Weights of a small GPT-style language model, trained from scratch on English Wikipedia.
Size: 10 layers, 6 heads of 32 (3 for keys and values), vocabulary 8192, 5.75M parameters.
Training: a variant of Muon for these matrices, 384M tokens.
Each number is 128 + 32 x the weight over its row's rms, rounded and kept within 0 to 255. Layers, rows and columns count from 0. Numbers have three digits each. The size before them is the row's rms in percent of the matrix's.

# layer 6 MLP down (transposed), 768x192, rms 0.256, rows 549-644, columns 0-31
087:192055162099126102087116119106104154116134172150101116172142141102145107154151131155144082111065
093:186130157183124117173080105106126088160116155125160129107127140129143123034137097159051166117091
112:146071147112135126185101184086097148170074199203161165176141153144110119165128119170167145184108
092:110137090075095130166150168134107166181132152159131083147127184140147162133137120109190216166120
085:092214162128150087105061155142159103115115157139082166138164171090092134090084171140140154121111
095:073073149127140104141086094080118168121116109113091114169072169140096123119150114113143109138105
114:135122099117139133113089085161126160122112104120112156145118093121080127162114144162190117126084
095:163157060119071152073137147147099087124219143093138139152095162167078115145147070165157146140085
103:092150200197115151107106133111168077099083172106161125112114109113123069106146153118142091209087
101:167097135117130161130100105146140180175164051019181105070133110151101167126148182080096139089108
103:119184158128123159117170144113148192150118110125103120168109101178072148153144050152113142179079
102:127142127112117132127106147116086131155146155116101057097115123150185133144078155092161123140068
102:173050106112179165091103134129140087076113165163143199166164137117167062129110110155097189156121
133:061171023086139114106131121164199090102158148121109092043072080128141173089121114213120118118136
087:089128123154119200116112083138081167107136191120114142165069156127108122158144144103118116155130
087:131141113081113029162130079111148115173198154095157166149080126121110121155187090118141140106139
095:107112075075126140109115110113138135062149153141096125044156161084113062077159144151118151116138
086:107114101113122040119185090081134136157140179111105125109124150163155111110142128159199168092090
100:107173143151172184133117159130135125146093160144128116164169153158125116157135144137123113148147
100:191157105162128130131084133152171084167155135145140149074156157176127138121114133144143136128181
098:079100089165146142146158129117112083134097123152084154086133140112069161146148108160125138197127
119:174116138071091138076093129154121075158116147145186150117127095134112082157096164112110048114094
092:121129157122147214101147145091116099066134093140105144132100131112114225120131190113132118132120
106:041168155141172099105116134151115136126106116158150173113121056115166168076113157077122121089137
104:097105156152101145115144172120114109079133110068133135125114113130109198050170117136103128103111
105:157150136129164095097122110100150138109080159125137148179101134163125098130152127136141034084098
097:094171130141101160122112087070110116166176142139112081148128132105154123092167130154117099160165
094:180129095156124134159148082135122091090185149169213149161176129139138136147120142093098147148072
091:110144139135099117128100089138123089169154116121138145116166103119183096138203135096051177136098
094:091151135113131124206181082075094135123190140141131063103145157112097108127123137133094120104166
112:176103114179137130134154124102165099079137133178167108150144109148071130196106078091139155140138
115:094168096144179144164154140107162136147224195152157109084137135105128115118124083156150122106121
123:153088120040146051162136126137185101156111125118135177125124140111174147108115138150155105151087
088:101116105155142121137084101153169100131193114069097109102091196122160101113141062140149101110146
089:131143127145116063174136138114100125146165124163151079135051065102108133109206099123137092113155
091:111193176116130122111139132146131139120181124145125128173109168118160170113096141137118111158152
105:086126103164086122131168138088127139111130107118138075140112045146136119151078141144127177161089
099:059121127132146161152109110081131117130148135068129119116101110147143126181131070104174133131166
095:111160096058183135137094141127116114156074131090119095093115151127093066061131133110152121158137
091:137154114157124090080183143111079068123181184055163137123154074131075140114121165124143115063138
088:191087141101162164118073159089099179186086168094065139154128174165167127080166138129130170119066
078:148154143104151137114155140138101134181127134135110135141130097116218126119113120151123125142129
085:129145122075134168129101118147103122178122144099102084198183132113108172132168176129182121163168
108:165129152135124109158114100129197109134128127153161109086205193099105081130143118140135154128130
103:157158126155103062102113076141128120144132138170123138081111148122119110113093125088103153127130
100:109180096122182120153083082117060159093211114173108120105134169165086046141158124124126114185142
099:128140167121128165107170097134116134153159166091126068157208163133114141094136112083080152140158
085:108157112154112070109132099139149135106141124159126111075151187090135136137165072160125145118147
102:161132165121148108083095103191086111112108105136111093096163145138143111133144102108179162116151
091:120201111143080160106089190079101120168148176123075118100106121142132113106153163131121129135133
130:097136133177130113133158149155128146143145096112104127165160091124119071185167171120118141148112
101:081156138086098118118135182181118073206144184141171127073183175116122119118161165117102145135144
109:156132153106110144087156112084157151124161083149126096155026128107160125120175146105105154143094
085:105125120101154191135157114088108160086133106163121138119121161118142104151125116176189143208153
118:064172108100095136057169169100127141131105115130132160088107127161122122051114103159154000134135
095:159148122103167105167117128117123121121128105130149136091124209125170135065100149113198121111145
102:074148172140123177149140067155146116110118125195137134140176065153104105137121198161132074080117
107:178153117161138144119117105149149082125108126144062082190100167153096131121159160139084172130108
096:110173113136145183213195132108131114127074155128132116144173133136137156109101150147117130066182
101:151120143102124118163111115180056152096090171080131151120150134115073190131128132135132035091119
089:092110149146134069158101152152173156161175130149154077095136143133088072096114156120120172079080
095:154184145095128122113091152118078158214146133072101187083117185154131051092137092164135152114117
091:105141112119087180141101170122138144187157130119096058105126129109169086114124147136148150142129
095:197131137162135149173174131120107101105142161130191100138130194082128150087118129137136132086096
107:141118143119060109103101082097157136108123100178111098135100117127143095092148100065072084118127
100:145153189115104136146137156136094107126129115138091095137124109122103192050118109153103060132149
093:150105111121143114187120079102140156192168117136121099193105133156141099117128112187172148179199
084:098095054111153111138142188122179111133113142158147162101105156115070144128097144154124155101128
102:162148177112087117138085117118174106101121139153081064169120139148157120138185153099129101145107
087:131122139152103137181095085086113133136123152112174095151155128135154144151097084128113128114176
091:092083171182101150184153141128099098127146180075078121101100115118172152108152173120136125107153
105:108110157077112122128131115079126124218125146121103132115103148107079098145142059083127186119096
102:148113093172155146091104105074108125082170140162167081092163089111158185088166093037102193076147
091:131081158177162113107109184110131145162081154135143070140142107126132064151131087145141130143099
082:189150129136111158128110130040169170134146081120087125143166123130132062116144135133167079133180
097:118193182169133070092142042157119148135176124151140136131164113119106117075094139122115101076132
091:173109085149123086143087099114153106149175150058077147156153124111082077105153139152084121117127
110:121139136162133090174183124147085068154161163103120108110144168061085100116114118118141089062203
100:136097142057193144120161124170132161138177175134094116086112169170135184089130097150106134149147
106:095202102144139085156113094172181123206097167087175171151152129112129085123103099088110117107118
106:100127169091153126084125158171084139071119124103141125133132095106090059086118150125068114110133
086:177057128107167100132102110124125120073131124148107146195101145091156110134171122120155146151208
099:112125140129104127131085139121103161142092124189146149164189203096111107115105087136200135135185
101:131077185138122092149091075115127093023170138133113110164160134091123092115176208112122130112116
099:077116118115107152099136135095108144129062102135120088175072104131145163141129166125131141100118
091:099136088160142140148151158122093077133183135111157154144133146133098127127110134108123141141130
099:086109108135109186138111125179098171127145070124097130123123166143148098108107101126155113095106
094:129095162133147110086132114178157180137071132178129136116120077167165140136101124123111118145097
101:170108085147110149157108126091153168124109154143101142133150096096169174095075125159169075148153
083:160094090146076100092117103082146113147138155126133101101113088130110150134161085127162106194107
092:137140138136158109208139109101105142104121039126148093148140189139146076139134141122108133127171
089:152063169166192143188136100108123103164122124110145103145133113118112068146139155154183129133086
112:057098062097099175140157129096129162151166110105146089102037115156144150165088125099111136107146
103:104110128142122142091118121157123154134145100101115100175094132130128106160144179123133141111126
082:160144158133122133121058128098110175126102099108119133201088157135118125134166144167153114106108
093:124094080122119043096139055151156152175094149162097133164088138106101130048083119122145069108142
# layer 6 MLP up, 768x192, rms 0.0859, rows 550-645, columns 0-31
108:097117129136085134080121171156099172146165114177147121111129070097167099119127132110101111108117
117:136071117124151118032165144172174072119067145135142136117110115103124076136093167141172115147102
090:114118161145143133210107104113175103119210164146160135203157146146146110087140166099087092090158
091:167025063102135191129207123140089171146139111145164140092121093138179145177139129136082126176133
101:167169124195187159157150103142151123129181152135182127091137142150104142127112105111137076143131
107:156164119129184092167105133182134084182090093139147161179164138113151158079143112141124152104121
093:166152137139140131182100131139113100138162145146171075180124135114133139119121132125120093142105
098:134127103144084183144106122158130131168140132125191157142181103201140131126075156134122177101092
100:171125112172135155167119169105157144184112112066114195166142083100126117120122119121144194127102
112:092123060138127150171120151175113108104127108165110106073134154112153159155113171134104156146140
109:167170155163108146190092136150189179105156173130091153119100178118161100133098113164110198132106
103:139177124109141065126107120139102197147168147125104122043149174121087173107131163129146159074133
123:092115054109129147060125169124169141156241129117140130130085103095101101186179137129136113114110
093:162051088095122100137150127167177153142115100111109108135131131098090118102082139169141167116164
092:127163117126130139116108179183040141100079115126138144158114162178128109103079220128122175088076
094:160126132165129112136151167139084093136063150156128091168127107140150099150183117164153123104140
087:132120117136159081130131137126083166174141129124121128085074129082117127147173139143116057088088
100:129109145133151112137165131121139172192119170100158131080123129035121136113189120147124167067166
108:114103086162171137211117161150115133130138140106158156075158110145141121188092153105127072157117
107:156086108074103065184113129111143133108084122130116118089190092094148145148172170085073150106148
112:160132150092188154125097171079115132130164152111105096138164123144087125112128180095164108163148
097:109142116157136098128120112162157136156156068200147143084132137099172086129124113116152106075166
106:126169059088057146123166175147163069106161146160145142137137158110144100163105122143135148117132
099:149112145201052138073127165110115091098131149094122126111192120149092133160137111140136123108092
101:153119111167153067160133157162061148138099167152117134126105153089137163094117112077106080123158
098:108113109113126069130141144175159159098189089102138116152074184068149128152096151110132108102094
094:106136131117150110122129157112167121116145120110062102099120152117137111133055143134097173109099
096:131115164157115134117080129140133073121127084144130119136088164183149149103088140188082155180116
098:122113132154093136099138146176137101088135099164143209203140084100118069077126145147150160134104
103:130196094102113150108148158109122121155093192136105133095165111090169121083130201091102139116146
111:107084108166112112137071111109108061112144135170168110140134126152086117150118115123101113082136
115:148139137108139127117143146138119120134136137079180096108102161092090130122132165132170140149151
093:121069133127170132046140146085138127167151167105203132165135118116090110146125077137111090075143
098:106088160149125169152140122148173072112115152148121149089127109147073139093117094138185183124119
093:134140065114113155186112143131188124103067137123144154082146128078114127177093159119068054104138
102:066145115146127124087075126131155154130105192160052091125096138090131119137152141118151126146098
100:082163110132096072116122163133152127092134216175167127107144138146115115137100104169101122102142
095:139099078150103107148159108069147187116069127088141081125092097129178128156115124156115165114095
092:125130136128171120103137138181144122126110127133148181106089174071162122163117134110153133160143
095:097095120124169175131115143095162137159180157144181156126108100125142080128156131164175174082157
084:136101093150142177156169090130149140113142137120156183064128114147109087144115121174121144106149
082:130170134132133135141156150134136068130104160083143161058122090170155202114102101098133208129124
107:168117148140109138150153158115137110109109110157169166113201111056062123097145137161104121103141
097:141148127149097151136135117093148085170176122127134172154136129124178116115100091142104183135132
092:110106178160108149171144103205089067091170135158132070105133166131132105117118103155127146151106
094:167142118145130058089083133117173173109134115113112170137070144187178069125126159056089098138094
096:106064068086143202156136123069110104147120119102149163117127066101161089133136129164137095198099
100:151109127141102160140111098143106113136183119163182148130127146078120115150152132139113153146122
093:122061111139208094161095129164193135071175097119147155113151179110149135139121103128138133138114
117:126037094162150149064149171146093141115143151134146117163101110084130121151133168073100162110045
111:137114143143108120096146081109171131096131186193176100151102125114159132126150194166119108112117
104:155186078138154088121124089088140098105180165140111068134078103145167116088111145106080131076123
087:118150133107160151122160111164149066131146171139128096119102131093161118103143097138113132180094
103:135108192111125112087197157114115154082111131091105121153112139046151126088135131154181109162131
095:133119109096116095128166125104113078146135169115127103114143092111155139185184121198090103162110
107:143103090077119134187179144104116135137109159126133132150138169114182110116143181101122115129084
113:153155063099110131118155162198169106179098152138105120082175123110108087098119147126099076119138
092:164149154106112142149107160157154121092164132109097118135121119136134086115096120107164114167127
094:126166118156135153105150130083148027110202164142183149143050118131141088098124105191175211170138
103:127134083117071134098159143082140147170057100079152142148139119152150114127076110131105079157118
107:168104136144142167129124177137142120112120202163223163066148161105199171100094124146062145144077
095:152149095118122113109106149093164119064128104133161159172169113131119117156120167117131101047112
102:130176146052161100132169181185181172097147143085146129144136134143125093149123205149128185126116
103:140082145151087118170102135135158139193096095100064155151103171112063134096136110115172159122139
096:077144060119122149145101087095178128101066157151177132079138192156163108170187132141092173106075
095:139126158079150088119102149150159147158130184138131123137082079051200108092149095101079110162107
092:164154124165104130074131060117137152131175112148129102176094129130127145110116176123093097124123
102:081132155165081202110139160142114103136123126098163184026176139096164153114136117126142105179188
093:109161100159129153073187168144065180136135138080130091132147145115056160149123145127148088128165
093:073193106089113090087106131072127141102126117141228122144155124134134155110163056181104154140158
101:097140157157201115123143131117114120088105132117106072041134101191157141113085135143172083102131
097:123116035158136105110137192159148120184146110100174157106107140079099085118116152168136073125127
103:155132176131108179116159131160156139066102153178182172111164109132132058201130063132174129131137
091:118127110109132104116205124089137110114102128104175084096162141156134103119099113056111125142121
095:185099142156128143074101081117109160130173090148153159153116149112124115108149166203176128142183
094:087167142094111126070115115155142119098116128156180144155127118142154193166104132137134138139113
105:156134132168156078173121177141047133134138089089063141110126144152103124155128144153123135144165
100:115132162156108137183160144186112085087142095114124105129080112115119126151056116155158151154128
106:146119108168107115124099141116191120155094117169153092166137109116143172102073163071168108195134
101:111094097087157081108054175144132108112135165126126165156119125098117080058119132168154116239084
092:109124049165135073124149127185161172130117124156125147117146110085117159133103153178141171145206
107:156102116105145122148206157174089135153142131113139127097126098131120095093098132154127085176142
096:156094081103157136102109155139135108181072184108106097159169117122207155147095094079095090178146
108:143105204191099149144182128149112125119088095178131162094087130113155147062083151140133152100123
093:166090136112096083151115094149171179064089144131103107113054172116213121152203118179211100109143
094:116126101126188149143167114167119069162150142156126125113092116140103063096134086138092158148121
092:110108093096179153226101142113114097118190121097171102097198148103124149096085121111106125137169
097:144113180129149141146059141137109129124157126160144114079119143119139141124156149079142137111138
084:134161166156143158176159089092187074158133114096141139107104153117134126171164178148106113117134
099:097155142121173185152138166150140140078121093119157156096113091167099134194098075105173116113134
096:169154101121074156114117161123052164172127124112139121137119158116088175124129085132106175157132
111:174163157179121119123041095098102100158184187139152079148106113088131095115134123175162087134140
093:125146094092148142082133124157122111170124137115095132113122168174196104090155159137120149127109
088:094129079176123107095050158116154107109113110123136159149125130085175130074097125143100168059104
096:148179151076133152138132181166106098141150091095154109094133113110142095168138171124106055118127
097:100099138118141125132129126095162150122139067165104036070105070094155111158125152131105159112150